Part of a small language model's weights: RMSNorm before each block, tied embeddings.
Each number is 50 + 15 x the weight over the matrix's rms, rounded and kept within 0 to 99. Layers, rows and columns count from 0.

# down: layer 7 MLP down (transposed), 768x576, rms 0.226, rows 635-639, columns 96-191
# gate: layer 7 MLP gate, 768x576, rms 0.126, rows 636-640, columns 96-191
# up: layer 7 MLP up, 768x576, rms 0.134, rows 636-639, columns 96-191
down635:44 63 59 74 54 65 33 59 44 43 62 45 53 80 46 69 76 50 57 08 53 73 58 57 47 35 78 39 38 34 45 43 36 22 49 80 65 86 40 42 67 34 58 36 60 48 58 17 80 70 54 37 69 68 42 31 57 41 62 87 32 43 30 71 45 36 58 27 38 77 83 36 78 60 71 22 19 48 40 62 53 64 65 57 42 32 77 63 54 27 59 59 37 38 36 57
gate636:65 55 50 52 60 57 61 51 71 50 37 62 46 55 41 44 58 47 76 49 20 45 60 52 56 53 57 41 09 54 48 52 46 40 59 50 61 72 37 53 57 65 72 36 59 50 49 42 32 37 63 54 44 49 44 35 64 52 50 34 56 42 70 53 49 58 32 33 58 60 36 73 49 52 69 69 51 62 43 56 62 61 52 32 52 68 05 68 42 45 46 79 50 31 49 44
up636:30 54 67 41 36 49 33 53 55 99 48 40 43 51 62 30 42 54 60 43 72 70 12 78 51 66 67 89 41 36 60 46 72 42 56 36 18 43 39 38 55 30 40 58 32 43 44 61 73 43 57 26 41 56 45 65 57 63 57 68 42 25 52 39 26 32 62 49 35 63 60 44 20 45 32 49 55 57 65 21 57 47 24 43 54 43 84 48 37 57 44 51 53 54 41 54
down636:38 41 26 46 52 42 59 58 45 59 43 20 37 44 65 44 53 42 64 61 42 59 47 37 54 36 43 22 40 39 57 43 50 18 40 65 55 22 64 51 49 74 46 65 49 59 56 56 60 39 50 39 61 50 72 81 43 50 37 50 31 43 56 56 21 58 52 55 46 23 67 43 57 75 66 37 57 91 45 44 45 44 54 57 69 21 29 60 62 74 24 64 42 37 57 66
gate637:38 46 34 60 52 43 69 50 64 56 37 64 63 68 38 56 37 35 57 54 48 73 47 16 37 36 50 25 22 41 63 64 42 70 37 52 38 55 47 61 86 51 49 34 55 30 38 55 44 71 30 51 48 50 36 27 50 58 50 41 68 51 46 48 64 28 60 62 37 90 54 25 33 36 61 24 67 43 30 22 53 39 32 39 53 32 65 17 31 34 29 65 33 63 49 46
up637:66 45 46 55 52 58 60 56 45 56 38 68 62 71 61 24 39 59 46 47 68 68 51 61 59 38 23 57 58 64 40 66 63 62 43 52 84 41 53 33 52 41 52 48 48 58 60 51 34 54 29 80 54 33 25 31 50 27 46 33 30 34 47 56 59 57 42 62 65 56 57 74 53 62 75 40 63 54 49 24 59 32 62 48 38 37 31 50 32 55 68 77 48 48 52 69
down637:44 15 60 45 39 24 49 56 13 62 70 42 47 42 43 32 28 30 64 25 36 39 52 45 61 65 38 48 42 47 66 47 47 69 65 27 40 45 64 37 71 38 26 52 15 44 55 50 57 62 43 71 56 83 53 38 80 59 71 51 36 53 46 25 47 67 39 49 49 40 61 41 49 65 81 58 34 70 38 44 41 27 44 50 36 29 53 17 48 45 19 52 23 38 54 25
gate638:46 50 59 66 77 53 46 56 30 64 22 53 59 43 42 67 51 51 50 34 55 40 58 38 57 66 58 37 31 72 52 66 55 45 38 44 60 42 46 40 24 74 37 44 23 54 72 43 49 21 41 75 82 50 53 48 38 48 61 65 23 49 52 41 72 34 47 00 65 65 54 33 68 62 61 45 48 38 56 41 41 54 84 43 59 60 31 51 71 91 59 58 38 69 46 82
up638:62 66 62 58 20 64 58 51 64 32 50 53 83 48 53 78 37 54 50 42 73 63 47 38 85 54 32 48 67 57 71 56 39 36 54 43 47 66 73 71 56 62 73 53 59 46 31 46 69 80 44 65 25 88 42 31 57 52 53 46 24 60 35 51 54 73 30 17 64 62 22 24 65 34 77 17 19 40 67 58 71 73 62 54 69 48 10 58 58 41 51 44 32 59 48 30
down638:59 59 68 50 28 39 43 48 59 26 50 39 22 77 63 71 50 44 54 71 66 62 61 54 75 41 60 37 59 26 24 25 27 70 23 45 38 73 37 42 85 49 72 67 76 57 41 65 27 36 80 45 35 56 71 44 55 14 37 55 74 53 53 63 40 59 62 43 41 60 76 47 36 46 40 53 44 41 50 50 43 59 35 55 25 42 54 47 59 36 48 56 45 64 67 64
gate639:41 52 42 43 32 74 51 57 60 61 54 51 43 27 43 47 72 62 15 41 53 23 19 46 32 45 39 44 44 52 37 62 54 22 71 52 49 73 69 56 54 71 48 53 50 48 44 62 84 54 59 41 18 67 25 43 02 42 55 82 73 33 54 39 43 29 55 54 56 45 60 70 57 78 47 52 49 33 63 51 47 81 48 67 85 31 57 38 28 69 78 37 62 72 83 31
up639:45 60 28 51 46 36 18 37 31 59 46 53 56 07 61 63 43 72 57 28 47 54 30 51 68 67 38 61 48 54 50 63 54 46 28 72 41 42 45 59 39 67 09 40 63 56 41 46 32 32 54 39 73 36 21 59 65 58 61 51 62 69 43 46 27 28 60 40 50 14 47 44 43 61 58 53 20 56 42 60 60 60 63 58 42 41 49 26 56 51 28 49 32 70 27 14
down639:69 58 83 30 43 42 60 27 74 30 33 44 43 73 47 40 50 50 80 61 54 50 16 56 47 45 52 43 62 33 39 50 51 28 55 73 51 66 31 40 74 29 60 75 50 58 61 61 70 54 23 50 65 49 50 66 31 59 51 70 82 57 66 33 50 46 55 46 61 51 65 29 50 31 54 45 54 31 48 35 61 39 50 33 33 58 65 63 51 60 44 28 45 55 42 63
gate640:19 60 58 63 50 54 42 41 60 30 67 40 35 61 59 32 30 50 36 50 52 60 57 53 59 51 74 72 42 34 38 61 67 80 31 31 37 59 49 36 61 78 55 16 77 35 54 69 45 54 66 50 68 67 30 62 63 53 73 26 32 42 44 91 39 49 37 31 54 48 49 78 69 71 39 83 57 63 48 45 55 28 55 55 49 56 45 54 58 45 66 52 53 28 60 29